config.toml
rope_base = 32000.0
seq_len = 512
train_tokens = 135300000
Each number is 500 + 50 x the weight over its row's rms, rounded and kept within 0 to 999. Layers, rows and columns count from 0. Numbers have three digits each. The size before them is the row's rms in percent of the matrix's.

# layer 5 MLP down (transposed), 384x96, rms 0.205, rows 287-359, columns 0-95
098:503501533441422435492467485569463571433448441415598584459407512476551506594537535527482580521512455471547363533470513590481511453471613552494516484535502495437493531460448510548518452494488447532411484446439527480598547565531590474414512484414519464549522503483516498526510508491510493592
092:517485463523368516453383531479524545551501432517526472472493507518431397557423512427545597503548447593463525418514465423463568368516468585515467494517548422431454489552537408435510493515572568469498490552516531549451415507545554552503533472523523525540499476507518554484542506486573522487
105:484460575405487459524492507519422403500506483480455557435526412494447515546605515576496528429470508514476521473477518457488466484562522547458403454398542495552534543494398508482479574449509456523467421438507562430523525422547563580559444569448575578494602448519487471522463529442472457447
095:551447481474526487622436471480463518503504492506480573531500532463467458489340528475442475548497540475530499559583546480526530507547466503449553577480599545517564539478521556518511408534471564474473505505526505562526533415444472498523426456409447470468476476605414626514573529494478605553
096:597504459442492553472485524431542488429407511436438438498551429549580536501545513463505531591466550562458591507485466548508388484526488530465470494524498585506516497469480462480437520557403495534397479527599502517566474527510488521544456514491387545452425532500476571578477521576624533505
097:446346467514509549495561484545563451478567485548549529447462491489446462483502490554495531523633536522528511502536590518547502528505461605492500426477495431516465547499545366503514458420454472600547520505418517565490422524492593434462511538547440461464447522424441420569480524510479505523
098:506505486599457530489478550533508480522456545542476511417482436597577529536529534546475554484624430439543501495560465614534510477512510531536544465424447525529363510468482515380478520447426495529555474516504581470479505493564586377538528513411509440481478423440507524521532476519441486555
103:477462487539497565578439587532484522477485531522457445459465501511469572428561490421373608508486510490430417507536444521399537420529497437494518450395469572522436523543442536518446612514480525508437473499449450526458504463608508586473533546461483569441494489444414466446522488486473467469
093:475495462546391459483513454579361522574458525540544410384481620562408535448525504491570562529530517486467508517559528514551537432498469445549448522456437509467460510446472523452497600538467423500548482448430470588499473546479425499550452475508478435509542457496467501491468428571557465460
102:559536494529564557525532528572444483513550536510562460352415509573439511577484571515471603508489565483548449551565451493514557510421504524505567493532536518434489595561506599467507539524428407565519482532485546413502544444422511445532537479408547442537560471528465430466526529477497456501
119:422470499509586499543441423458486534493458467404519518515575394574523385464468537442481510480488448460460530509533478567451428566454519417547480452468467545525439445407546563388529444439476491531501488446503482454554485535513539525485535449405514533527466477460472485612407398465503452512
097:523490543471463446509448517528543591438542570518562509405476521467472575544394515504486421499476523559548483509608470562499522423504514454482592543556564470624519567499525536607512499438472405466563523443535487454493432482535432514516487492561477514479489488403473464516468608518411422510
106:547476419577567469519519505451513637450511461505488473444530510497551590525454433551510444497535496535445493507454567484417477431583582514390455481511525443555492564451451496545445464529473456521547502494469553476393572485539484449613513435410515464432486504451609523560552496468504501561
082:426478441555493553470473497602413584432430508532574529420506489450416410578517495552464406555473436453560470532475537460534493574532499512459521515521463396492624414482503429479514474491544425492563480486569590559535405512538478518452475510497493453535457468536476494475521560539498479587
099:474476489526435581456552454480469507589554560502527466596486481445555516473536538505443599572585447443467472479460527589449563495449512517495457515479486489525534537506425435521559505397398405424493495454504441511458495497534499497525588550491517523588523382577527532464516603563466500578
104:527472513450460563494538557514474560395432464545429523506435475544478488487473519483445554431522494438578465474539376552541437567428460433457473508425523427496531466484472427398478479548545541547512551450521505420489519395499374575518452509553539437468479498495446514504520412570516431549
099:402546478508497444531573423494536569482465574446406503479510568445552541531574518579464475519536563483453524579472430524584577535490557569519558462594530501528548492504489406523573559587514506511479474572518513396520531494419527497408466516603507464516490561555547536490494527502398543507
092:411552503569504420352464506511451495482480524530353516540567535497462410438467604542451469482480542491508553476502400434483534464479479516530496517453508426518470540515536526480447431512420499501456523476488537486511466503453492428529480647422512538548488421472517573440546466587506560525
106:550484510513461520429512551483559580545515417568410539432465557452505632529470556516506545548479507455455428450465583570528615522493556502553496530548502519452424563420595560486471583492519514592489478550578504430526492518604471506530523536516513503467513581494512417479407525502541460502
100:532480487453454503466476542570514597440530447458534514458444484492462479589496406491562480505521519423486499487518431551497421519527452594511526509509638576526462480517468574483451397517507446456502408557437454557507485623534562492493474412410440476455592444605511475488466504513468516484
105:489485533558443474518508484508455530445558444470476524550495510581630441442495479497422580546503573481503466535504483496477504555562368463574487485481525519496522541433525368513467521505488334487602492537563576471489494507436545551446438511512616445511527411491535472534526500465451485488
110:548535505451518569529497475539537505569536511658512500536435481496529561604496616437490515497533503582487530599566515561488474576557502493466504559493495576518533437464414595508456483449475374458517497456482484518490447437563496482550466461536523501588505566491502498345516499471540500517
111:516455481470482508484491496488478553571473450447525438467549396436487563607551550597496528553538473555547450516473601473566539497537449474492455509453527497545473522554572563391562426447485485493507564527467517574537555549502518437538437519468465588449492525429444525491478473416424518351
098:583473511469439368471458419533594435478568568499456479473528552470447514461471501499439509452517498521468535415521418525425526402517521519506521465530475535530449574444474453492437414480519500539500483499565491420546536505556425572622652406505500500505488507475477452442530556544474478523
105:545487456497527536458437498480413476562454559501525471517524487479497392487498611574564453484445576519490454470490570529565480508453533499448446498380505435569502540478452520439495570462503453513491542489425473616480456436485498460554606564539477581439444451500521577492463515375531487410
100:555520514493520422486609464473435387478533481500517487494476552516538416481538527498446498519495539491500426536530489446494465432491569474438457494475626517506587572332477508459522584561598477558500487574574524503463560505486445417494509512591486487524437487494534438518571514406495521564
101:508496557535416517577397467541538469500488489523590413458516456481556548567501527554535517505550475489496494505463555456538506443452570461518433504536446424486389496373523416473373455574437498503510442469464523498529410418592493531475487448462600566469514493562515518545526533518436451468
100:548510443413556554439486525520539443488484442461373534503506568494474478515539488538470529448430509436533491610483445504482570486459472519486549581524495584541487569473532555540579557454479443534537419596436414419488423502517516590461476549550426380509442544463555535455560491503516489533
097:567387520509521526504565514484540411481504515541568448424472473538507551541556459466465560515527466396529563505551475572493622445549457454508473515537401402485535552447416500541573532459488544423514451490582529614588485525536480526462553497483433602459569475515429450522509514507482487498
096:580394457492549531524523461560444545503515485477515500479340496583577441504518461497414543539446524517476468531557490442420567588455430519490453468581471410428578507491463539397528568513485461507580559550479496438593471496455528494483444482497508463426533455457488449479443552466555492532
100:440535610387538461472457436525450588505460501496553523430450421429414503475521565521505468513555423489496512498472481468523510494547504508501508487451462409574520513418506556541498504497556452509574506433466521555458543502499501438531532491588469435428540421589509572428601532376469542437
097:539501480437589591489465620462516482547646622517547532515466458479456441538497493507527483570526531398527512449542485496601473520461565459453536515494470512511543469499539431445552412431518461453535503457490432487577527491417500535561489558388504510454512523512541534432589475460469462442
100:522408482514453436530408496504450544514367466391549492519626446462576474483508523574491565437566595495481566517528597555563504439518473440476405487549517497486502528450395481430442511528455495490496503459494465528522469514542575538508491541530499546468490369481536549439512547551461474508
101:495449631491538426459463550574436559527534493446426507518541543589489505577434454503467567477491572604460428497538565453502495525483398520460421495434504381467462598464522395508529566547488591430513515517523494480499549466477546484521516473449587489457528477455526516564501424483535522538
103:387538592414563548534510486504487513610498512602487562433539526642417475481546576481510545456524530477479554537510546453500438502576538411444512417519413508512446463420510451424446433513465427474529442510574518491498549547528436471556488518500508447426477514479491515495523437509507416488
097:580536528492464472484458412505487554412475444433469571522440429494590499511402469404499545519499480454546517500461511556455483425505595514533535433554438503523534518511478437527451413486493542575589562486476495515610596486422498487555490554493508545406493541556478535395471600486456465504
089:476551419502462436395489471493546459598471552503489499453570553546392513525442490430577471471447491444451448427502532463465497589502464500493422564460431449492495491468473451478487522435483429490491540493465413471449492570352518502570570546462604481524504493519561412489587505511492514424
104:506515537484533547511516483469570585527441542454602471545561516430537485525645486532573447519495425473549545506505498487540541514479514494583564463607426490492477546484571557420554573481593427545548459426498518520451567450472561602428471544471433491423432557513481514504544466540529522554
104:588413506529516593496463439541478505514588535471553503502444535499499472512524559574415521505470553491503509499453600568492589485513545478496605521511526482463517425502495435529422545510559404491594498522375462433479435529512555481470541383538424441470533550575494546570548500440531522441
099:532484477501480465441496459541380463560441465583431472563582457492427535585478563442570546549486587484468468434524507505423539546568502577550485508502514479493554546542433484500479571496601523531418560608545482448518463431460429553495503511500447463562523523541421422470484439421449535467
106:562498467464569498512472449561606455555582453492554519542492471500519483379419462567434509452465583470478475466446471512613444498534493506522441431519467492413492485524599421483540440528583543493441493503558573491446498518546501504495465570379504442472493429517567452527444516576487409522
097:431466567477421500512505516533362508482569507448611470458457450472456595517474456522353451464488480438503564517532489465511498532570460426580492521464511413491526534519425510551420591527587565510525451404471450491444501456477540499595480548462492464542442475514457520550453482437491455502
092:510480464447567600451522571551451556547448569551429521454474383525578410553501470495522468533550588497405496480496464524451456529435474481452502437471522459518408523509582522437429431529445551434452496493489498524607484543365529455522486488523523444504425441530479558429474481448465475499
100:543539509457516517501481493413447469458506500590578504577530478504422508536575459523377505509545464413609568566415518482490543533458467544512482411525489539514485550569553474530623520567491473452557521621473475489502587460488584455465511520549563444461477466414529488452501536424480509430
088:539615516519432402441487428458557524447486409422483510503514524501585479595536482501501521487506462512445593483518543450548522521464531540449507497470464429480609487504523619448498507509486461575425520477471477625447539560452491455540461635464518399561510555443476480556505511449499488505
092:427449577518421504659478519484466414486546549528507521550519575552464578492538501576583553556476570510495498579436430495547414467526487522526526434544501508463478457433480534495437540433550548512466541450537433506459418520454527551463491528510530468426547533496463547543579433568549578582
101:469391588603457535512461505573470529484481433515514540510506495495583499523434473474431486542447455558475453467497546470525432556504431406554430482553526600509536483512501567420530539457464523550548510563549617547404508537518446435550505566485363475496519522549495449519450500552518409495
107:489628510557526481482447412523511439440567488580446453468442452475462536512590466523496549391506391454504433505562453493564513513517457492538432485442540509465470496429542520442445482596460447529414500454437599455411447469603456476517481492448488536462539495437564530477428498513450519524
085:455498500578447491614375508519451603524560474506475463471485531586472541478545540522479446444548402448514503462518531464503518525561434534447524548446466479464474515545445581446475559501531450526561539476443546499491477520389547493494403523460548333514513511460428501491596477466458482560
106:559527449412515475547528591496540586555592459474496421516475612599493479475523450548468416452464525513541532529539587452489448483570537572506578562605510550510544475566446484512451451552555398492577571560591535518518496530532503496510474451497537477437513415486561457490485493531552568493
102:574648536597466481512441483576458563459489446517499555395534424540469584595520449480536457506572470450483576489526433435505450551552482543519507551476563515506494448535544557512496584514473500563464476448524524593439430511534558487574508493520442449480602528429539532487551547529495565462
107:508563446499469511527489575494489516549496498462485577537493573522411540422431498558495489565474577509526542516507549583515532500452542454514509492444466591526409449471602543481463548399491584567484349509492493482420522446527556561561572531509463526458398434436524491478434480512506401528
092:477475587509439553454523613494535517489494563481624461569550515565531543444501487543519520555619461468536476482419565507427487433491537550620456509446560376542515550514481505579498554493510507399563474521513549470553524521487519525507505561458468509409511410458474507456531443566476496423
094:538493422558484529426485446593478497494541563523506465493472576520498488537477490418454383385495460439531481521467509486493498454478479515624485461503586521352563492380529508510502457421467490556536502551430447440587419516480540452507502517556512476517563498554550486430516576418535525502
102:521547414510518451513413459495419498504468548608548507491462498621494478511592460433492435551567459482496475495489593474485558540472518431535442600520434558553548557384412542452496563443505470515490586439501491449493518426496488374514511543533462413516525455535507487543520561458475542523
097:557556596457563499502552537464555481455529416481449516485515480496466476487514509544556505469505470569385495471480466547456499498367582557512501507509483507541494554455532491455542469493534402525450642507570471521547424461456449522426458573559411421493493541527601413438472468445521479578
101:494531559532451506452482523452432485396478509498562522435541500470494545468517621456366556421582494453559487482520507529501374491462537512503568513425619503574509477475434418586471520421459451529604465489485571509460485549509522468561472536557492560431441507589537509511525533521496506529
108:517585538407391494549637529585470468527496530523482470622513547527464516506496566450542513362529506614488524431515497522559519503552564401553526448429503507497473483557494475471518480505536452541533492532516468513463501470549516452587557452360454496508509462432457478538537581477491532508
097:497470437498502468503589494508466539496494497494429437518519521548546509495535621379510482367453546473478485472423447366472431521519535529465483409483496498510509421502487485561469516540553412528549545535459483526409560402466553473538508486585531485519550475614539457506427494561410521471
100:594440534494531512505495539519489440528554580529568540454354483570574580577473589584524501523482435490524449493496451504553460554547530522508438469510539517449556474586488550471593514510418494510559528501456494416537586387537493613520554461543553547473492556521473435481505425465524490499
101:613497459445482472463510399509446541496488509491479438392505426506566548421507514437490540493518472493481567502534577521521512478475521404472554416406539488584476521534559483554471490507500499474493517445401387478475456514466458596502418572509464539546619527466580526531503567516582466571
090:618586473550604554540469463643394533502514527530507516500464543544509522500484517525447458479459440468556573587548502495510417423585481476491541489514508470577409524514451530439490456499425437476554479486481474530507452438453473412517585565494534472494536501440543491488607465560586468493
100:538537544486441453503603488511469466444479481444528418583484552457409512550427478473581549590477534434416500535536522498544484474532557531417617491489559479548528486491488526406430541456532541446484601534540446509497535558523523552572488416518556546538497429600475514528382464505506489552
108:605529473509498480513458539669544492492424494524549514475519501569454560531489464605441544492464446405518521543565451441517631459490513507589442500469575577567489622413537485565483468473517486564503520532468519497455453526533563539474478556539445561514501499468476419500470546551493556474
099:550537448450584475488467395552559484511607473471452504619494466492509542375521497461531530514501457547504503614476426469516494610542585497509537514532471447522473551495519442463439491393442410469460483635544519499416576534569484509451514500581495526482546542516516427497528501463500488483
093:595606505527565527538506445479433495438469430489517525475503475472469579543453522539502504517558546430559513552542440470546523501388381537463491518429499526461447590555569492486401518539443517494523462412572491524475485495461390433572563562490514545523420495537554427573556561499524499454
110:490561500521544489463515550447565541512478539416621523479490516445517515521459501542423485491457531536543432523510487517486520475452509576484658570478563549541495474442650491518489476595432535555438507460421591509565483485480505526536448493569558490395568433538471415521459527524515554456
093:471528559469538539462460440582507439476467460421456423540516509515539521570416573538529475538509492534508541420482420529496495495519536531425540533471519531438452525472484490418449528392516556526456602530571515598441410547533469549489484463445547453468407403579579516442559524469452528591
104:570407527574515594534558421555522508557486616482501535553475448501541563537493443559569463458553569464456480456475455491426562534444504406551433519497556537506468547603510504510474529496428494501431503557441559480497438451476506409551479483468430496403415498595466486474478502569506436453
097:558514444478574490419498430465466515477596422403518454480492501453528592536476602425427412525567505506426470538494450528555549440467495489483400456517588587586542539481513590417546452523440465520539484490516442489563466437564619539528431507483508542505513492495453463470468519533467502535
091:586508448609488562575456408526373507456454523466467457551465490499554479546544545457456551521539478485530537526546499511415437503565497542576500584519463516508478520487436557446619511515539417432606500571456590462526427490445519493433445508518464464508467509559449477511596485520510586526
109:520596427558499497457513553476450432430553454430511504502584510636508498445430536466491517459507502446501526560494542490377493405405554524482469479510535507465518532525493485479515481387475439463547523509511518407436557597449476537464551532567417538420439428542456454457468492491451459431
100:540523481483485427467525540388454495485457506495558528446554460581465524515511605491498519496499533450445460475427543480460577472507433446448552544501540616543470534519478484420516533537551452449443572432607397609512561489505441419460477445505503530579497534419482508534436499397517572529
# layer 5 MLP up, 384x96, rms 0.282, rows 288-359, columns 0-95
088:553529510590462500450478462470543417459572513571545545508492557467574449493450422560559532568486547585517481474525461535522519493488607569407472498611623502577478434531485526497493393482506499549476496467488465537399553467414526517515511399518552528524480431442543544489527511402541478511
108:484576522432535477433457473549507470488477527494479484521477474383578378534432467561479430524542482435577454499506445506481444492601397459501496505490513518546543554476367502568533366464538473461521545455594531503484541448508534544513522545448485537543573503494433502437455493486496621547
097:480564483454397494418484485476559518560593507452438524572485516511454412487473484537497500473581426516526536445453485457415527559440497560563404464499525614482485505470493450566537425472557512459453599509420608451439490567475512535444521504495529573541594490474508555392531500474483508445
089:471474560530564571542552556561540548478534502511553430493432457478468452472558536511535531443402469521442408488604483426537473476456523413470427555458552518491459494573488502546482433560531393509584424534492497461552483396527529544477462474542418482582535559545512520568511412444449440543
099:534498419446488475488499577589484483554596553523387469540491482508558493521501497459477551470459540479560615509524538520540450482521429458532521442466416421494573492488451535509459544487622479462391491533497492472357547549533428484592561528530508520504518522528462509426519529511495607591
092:553494468496527448451544463554490456531513526508600422457538497459507534527542454448497477461538566528543517498562501569476523593524557497574441609426512503444507587467537448501539487406507520408613514431491525510541532464574561440487416485455543458450457579515542546455468631547465471592
107:528444495472491473501557481445429383502572554536468446365488442431540587456461530455466456491485500509407533472414505487507497482487484541503588525432480507454460493393446479471559483529453454479561626502551516513494540493495408517420469533389440480425536458545562520473487487499572477413
099:562496537588530514441516570564451519459401590483532541505514516455546374433556526449507592547515440538407509478459514464555468601527541533514431526524506600459413492495511487530476446480574545530575516465483511534533469438565588521518531585485492547401489561489523468448558488500495440591
104:435523440472457440485498459525516511463396480502498430497464459475485473440487412529519555567519435427475370555474534458500506375458490459535510480566410530556504412472490544562542480506488510446627511497474524564480501462524490557454521430434464476478471581424527468562570399460449487596
109:441492484504543485550562478517509483439589552412491468463498506467543525434412541361513520614478555488477490475587481616544496525485529476483512495503462551471483488429574381464582449626526517493506523473578550517490499459543490595523517489469512489470502454544595544561498558455500595437
092:419488503540491682544573450591466421502524485551445499527580543529584386509455426487497533510510491480505472463482435452537516455543449489529509494522509551532526488528439532390536464437507567531532481468527507481474640534493495477540524579522537456530475390477539513451521570579562484448
110:458486488512489539455469545491478548587439448554480534509511429406513509502449441546526497553491408552473429498373565586516561645468534536581497536483498519489475474585421443445478548457521495522481537541514493485424489476618494477545528476480454515584387576562524433542489577514525532489
087:489449505501545527490539507499404510475517538567477490448550569524561529476394496475425474465467546498432516427493535489429581536460454520514490510405577470479447486568454591559566418604488471440484469571453428500419386468442525525521555454469448434448435530549434521479523575535506543415
100:509371602460535434598523466512525407515536526549523524558432459486550570525548523444569463530468549483477505539488481439523439505511543494574563449626451478463388481560508509508525541467423445503564538567547537423572491470464566609561489500512473531438492471482498434557432450527481484471
107:520496405540465504514556559495545523479549494487540485445535474456512411473526392543614433459509429488482369509466582497533414499504451503625617576439478503431531460470537463467473506550469513458551596496493499492544485468482510507529607411403534476451455491494569460457471547456504514528
102:536566515589472494561492461587538508442542490498469506519509515529450533496529425414535455480524584512417441471498499535532575564440520488541523553484431500426495490623482490517471500556515512470496529446490509524449487422531457418457590526594459470603576614591548612413478526450491460488
086:494484473440489512562528527495461395343520493488477528499499572509479433536496467442438532394484436504576490485503446539490516444512535503559532506514464612527598441555466479425512457489561476541529447494486479537522491482531527609401503339498440447425510566493504454503472459415546500463
107:463438551505416544444603483418535425506456511450447460490541550503553526521543497527530427491461570544427577505512585489474436465479555518554517609475562535523530537593499516478392603509372490440552517509481511499540446451459493469519464462520547442417487491501566493450541537545524539616
097:396544498490428378478494405433479515493489630530559445455445525458501447442536558475567515557488479555495518481526474385543451548456560435515494526439567421555454491518504489594467525493410519450457481479475543512410556515475430492563517499415527557569455473493548511459568467518457426510
105:489506548450499553431455537521555496529517492515501439441470577529483490423598563502521419512477506440452495505553551384567484479551463536480507475483452430549366518458558522498516464393477445442565440447613539526472539519513424498572445479483603564451484555539519504459484378447499537492
108:534462502494549527491486512502508544430353499448483421527522422437491565525524483431446389482488513561535549525379495588398467513521452480389473557582496581546503498537563444503479564478539461471526497559591463447484572556533409484549527478466543551545444527495447565491475491513434477459
106:539472540445564449567434542583534513543505531544471502506465528486517512543495562473511473435453639551461558471509530449440553464436466531494593448514506506343581526531525536510473398471575466505573556511454523490511440505591444402518573556485435497556419533462540510461452506507548524426
095:547585572438463588563479469501517638476454479393524470475485496473586450383410534474471553572463456522467524583509533533485484510586449482496455478508501501407480466484523463522563519565529546584505547600523553476483571470511505622496463586498441498468460489402507496496463497526433497511
096:450469531590492437473483530512419508406487370435496461444536577354474421394533515507511455555482478508569505416539560447519489466440525563539461562474481534510437512498544434615510525498486433471474538520555455475586457456577534544508459465535464441493496542513498542488454514547396528511
102:476498545565425510538407580538540430476525490521441458489565474477566472422499507511546446436512489557559452446567571545574491418573469474467495539417565491442473546549537446440522471467441467532486554557527431480457437591602502489413470400496537465417527490491480585464534521420494515575
101:411446500432530458450551525552526505484509508526578587541489452447445531502510472409533494567489504520401547469453466458447531493489492512542462424509436546551472531397491516565545407534545463551422434564496447628606503552511488397470461522499426541415560554532538469461489519577466538522
099:549493529546560424564451554500481528598526516428538509487482450538558429464573518481496328590495461555500468500434490515485496427456595496439520551600570575500473566538453532557520533478461456489624528477539524551475547442522480521488484514400499543456558413443551528457502537508547491528
098:502517469493402606437448501492507549514478457534525520526539474424445439546580509412513478410470487472494454482464446467531478482513394454491525450520568628344479518602493490513469498477533454476481507491517563413505528458552550477533493385573426408530498547516579525457471557531516509531
104:496498550539520493553492487457499429535555518478389533565602422472523536411446422438450559528449492593544539514508431449515531422504520539417515490583574529525513432503482515445470559434464459472481417540371492517503477518476479477488505466495502455525537570422595609529473548462524404457
099:447454444531481458456483473490441467617497576415452531524547538495518432479406445586522513477425563504520464551504546489423546540504606522421517465466485466484532448533491424502579551482516528453436445500503520593528480493513478350497467438517431524557541597592478534452437563520525539537
095:448449496534366495463455492480458531539491467573542436569465511583541474526567473456476577498478530431392563528582506528416459528568395462472450495451518442534489460503438505510457466479493553476515558533541647485501437471555481489491506382525515445520533498505473434550491540640513494479
104:550465462489503464450476563480438552492484544561548494509527472567482542506531438540486505522472573510546491433467555581524523478431394466471542575578564484360482530615472650484537480482515468529573547492388465489490501472491399549484429530501570471426503510538475582501513582451531525532
106:532507453464444538542492531562471512478523448370530466559524501460490498584504490531596393496537470528447470503441554431542472499549591526511501414460435523512546612492509395456486462446480536468410514582488434547469466444513585504488500542425411531446560527374545452521463516544473536470
101:569500524481439463485414483491569476521475443476587361474499458537589573606456472472449423470495436503445540524501505489535495410426460557458446525461502458520528568578432513486488542461473541533463535492484460556420487547522443593565561536543566501596587537444569537499421514474494479454
096:478519558420506520563536493589549494618516505530451406375487546465452512445519436551475481557513523535472489456478428479441481528476436485405496523448520580488528467477507569460466470454551470470476424469426530441446528489558563419566581471452579495550493491614564498556406521489530426503
089:494556522477468532541544406440502531543594477453469507493559446560374512589419523442550426482513548501518491526541571471567425527511453461472537503505430539504464444586461549456503532481505377534583566564454505415474435498511506434436439484518427559508407440499470534544510568445481546460
101:558463422511433504445512479502496458569487456531460487601547509531549455579538460646525468564597518522584591519497427460520440452577552486507515519490467487560542578412554541567551444568517509462471509481558496550483451546557616603537496469447512571546454539488482501499558548468536488468
101:441543548471554474462454485496589442440474453544485479519421498418560563499544502557524420540507471518532494437482478446507578396530511532515365504540459452536437436533553512469529411486470561448509563437438567423515537563472601498546493401520523563523470397513519534510461440527423452540
108:502484566498450575537548576435547524458444539501552424471462553482586517455575535476462400467504509557456493568509517573484541513487488418551559535519552400588506504511527573566559452616400451483559470609435485521493470464465487557510553449550472511529451499549510476502619481431454529500
102:487445558493439584434435517478493507536511557535531480514521565453529501564530596479559574469462535472622490426490431495504530519514523512398427482519569455470569538541438511520577536577520424573512480502515465545502608513519564461460566439529499602530590534520544483372428504531507556520
103:451531472525632399479515455498530526466558495547519507491508485481446504506533451577515464564481448598507458541545523532349395522411524529519514397597405551490507544497447483468474430475439467501522588583539540463492537498594506539533473412549504532465476487468446515422483433558503498499
086:477542512529524494436494457600595547545464538568542494468423550501497489576553451415469493553529407524500469504462536567509550521518468550508535576441579523513529535398495494510557422509593551496413445440412547536464599496598547528567551540527611570539559483493517520442523463481502451520
096:503532519576450490489512404512541548512556533483495501446585430545484533445531409319511539422560500581548480444524481526532507525530559477419540463466470583524510531481439518517565489531555552471443558536443488513483455584490405536396455421477501545545460474469382492524497502501540567527
073:545374445504503585533487575458501554488483545572470540553437447564431494448431545525608542418522490473556469526517465526399582510486528474541470530517492465525351548500390433533530513546537519495531516509505542464514511448431569516452501490519483511406550543515457454441398585536472509517
088:534518459569487462486449495550573432442479497442627447465506485508463430431493538458491403499477514470521538426544573537521528515457561547490497443525512573495513524576428406443566539541478504484466434486373497500466385438618531513537509525492484449562568494572498622500516477437493464471
098:442452457547495425459529407523496406544510506552548407438460464421497455490534477431529571544532519411482543492488461467516481479407556542543479522490459534494601511536442392559474558532659425504519508466475490465525547498413499467525521460442542466510523479569403478529497614522462552499
099:472491446469502450616464534487526561524418468457509538463522519585588495453446473480519503483420542515405580584401499513472471395428591511425509535476455489483509499470455489588504535454522485542601479588587521449535585513579514465418500470564507518586493416514486458533543470439510528506
087:599460422508522371528461442474439463483465433510502532489530556429533542553460490497542456448463511608558509413460462541516576556560498474443534548499468526498515447539513541402522506543541499430377573513553525559461478538584573515541459492546487446513522512543568447478489560601499591446
104:547478555529440549509468528499394536561534499527508511527515442438516470626531461552558573456496525604529426575473435497625422537434407505519438492486553535523536480484565474494476506438489466495477419507513458492489635430529510537422532507509582516574511615479549488486463567496547469489
102:495548612438615490544492455462587500510488558538569469559593509375541488492571413463459579494483579480467465503465597367532559413468470552498447454444491462561480545540500551560494587546466500525571500509453439535505556446489485440499522492434494532494501504491414542452533515501530470476
115:451549434608492467397518565576468458485481402497454551550530577570515480463441449490558489453552612583499521570530569524483421484555525499554442585608501476470522568508390451495491503571481554471479489429519551472462461514483469517459578455452532509495440520507551569536503421476520448543
091:555507428452447506540515465619516415398446522390499520544484499355542543457497542458485492511465425438555476416498515524532394420519453446477493468530533510450501462561510500465561434491530494590534478582437515463524452530510417439519460485557428475517491512454591462528453550508524592502
096:529510596508492477479558501491447432466459471430457522503402486402509567453531460463476554500470598581432507558551510483479531613499503476503487484447561473444453452542582526488473546440485534578534616453477536441367508444501445474434527503446445566492563508477520468536491491556590587557
103:524446577491495453522508509500466551354522528441423469507522531499543418387507521523487399480504536562460532468511481580511562509513499459543422445530577527494524590439518439557518634545568558545525578465479485526403564455497464498485515498537495621442517567519475459524540479517514584450
103:554510410461479548456587511479436577512553447473442398433435526592439452490545524413577490531492479559521523445531495489502407559429536567502541495535454489533512465567467426442527439491554412443459520522528548519537499462452506363445406501504503471516507467447607553507477455490469550558
101:510473500498427501408479494453554507549467544474491496501515480474457574486398511408544510479515557568396480450525462486542470387453522541448434490509500425330478493448499452507502518562513497512425485496520566435516519624486431529415423517567541480614521508552489488571524423454491472492
110:504510503543421577521480523361516429478443523521575535551588463520542463466473435459509513542505554515400582578445461533525501506568519544522573488489636527435485471447585509478484560521459430526426564624536496471450517558514619563479456534484493533528581476519500454497460494514533474523
094:512390540456519470520539466545496490523502443483393502577582572458610596547499460449508612538583477532476567444590473593524494463552506529475446547529489522518591506556476554413496436544513530468455463465535604519559495443536447467461525433461551507525568476554426466525488520485552560486
107:471489526495431426515581566508614467471476535484559518492502424531479497548362479538505444520537484604536500559579481546465549480487497508487531554427524404506545540531473464519514551411582390519482535577463467588529533556548484394564510452539427512486475525480564448549457571466550534553
104:568560494577447454547489535489494469492449479469521474541485502539438369523500474372499505484518511451454336513487438475495483460460392551446505464522487483436511537541493396507496511405461546546512510466405527495554537457532536451464521503449617574423511567437530471450499451576521528545
087:528573537473411503498562437539469524583468458583528567571455507435432455512431469527524472598435554522473535550497567510601382390527473445523566458472505526547447396561462506510551516529466470521544511440535395456498562539488493470475570513465514478492449430457469511498552458497600558477
099:498476445523500483592486492474452580518461559575415523471533564548489541497533559530596439475463576512478496563560540481445507472444548506447415483414346460509560480507517529543554527435407514613542511488518503475514599489554430459487474571447443516548527522459435580512505430474558553481
115:526521403439545543439543586498541491458412527536523438539493554523569486488393597431489531440489482501490534436436551481494499437473604534474462449430595504457563620544503588467490491516497504552556511597492535528441579479521476556520436494492523485509575607593533480527499433478500521481
098:420471454491560455530470538556543512539588464535459544523571471503465540499484482520549505471541506533478514378517582424522506539543562444506561563401538330485452545609453485523420483405426550459387426424474471499499535463498520468518508518481508531540519535482406555498485504535479557524
082:485532540482447594500458447419533541463417387441508510577550410480564489457437554576563554541451526513521494511429464449554433433466528568521463588497473506586463459517402467479400560510494412528455499521462453538461518483543602518489479473546545532462441504470498441558460456531414540543
116:509497534550409596464544493525563462549533435492499428507480491588509485493437531489505420517466487495483505472491506526456466518508355460549550648517507511522523591502536555472549507504523540575488606582543458555608561519462497508481590470441536606423456516577485541428532479523448531523
091:513507542455417537433437447497454494492467543591424586556479486402613504518541531450520558525553545511493432452555567414485470442450481516499481538517524488569413633484502479578480502510477447525491535491473506433476491589505537389495558521579520559488414582469463455466423514444511551474
099:422439545553533450396415481477539455544463527472515600431560513438554486560518529477467608538476536531469459559416518385585455491480492496448499476525458541367449547480588461533520513547518465508556419498542544443533522442558564598498469456546512538552486457454506482559489436507547548490
095:562493506448518593494457558484511492575532515483430469488595467536523564489442433511475476539555560544483470519532488557501521422459615519496407513537428545538553477502577489580487450430511516521571531428511507556496632535532514577501403449553470426483478513510588463433427453548547562414
085:454542531493393550473481481478459563547501600455535456550499494548544505488396525514452429516493533414502536537456516443565511573488487463484569564531551424484516449518434412449584565474555474537405484429491538517486376478538453442583517464527448480480513622502530502479559593475551569494
113:473583479559539565468539606512572510507418564448522534443564510544543452475480516505456464531523495530525525504430624461470483494460510486542519516476480433424547470515399434523455506519561513549517416537528449478600433508520403571420581611546484547465522488593510501534448535487613483491
101:542432525555482564468464500461505392547501609487528485404435529413572494423390438560538554451482469526508473529508436427554491485516428450489616499512472539488510485422485488427589487482538560455505428491450513485514545539495533434563520520510552523388441468525577503561455496393502472505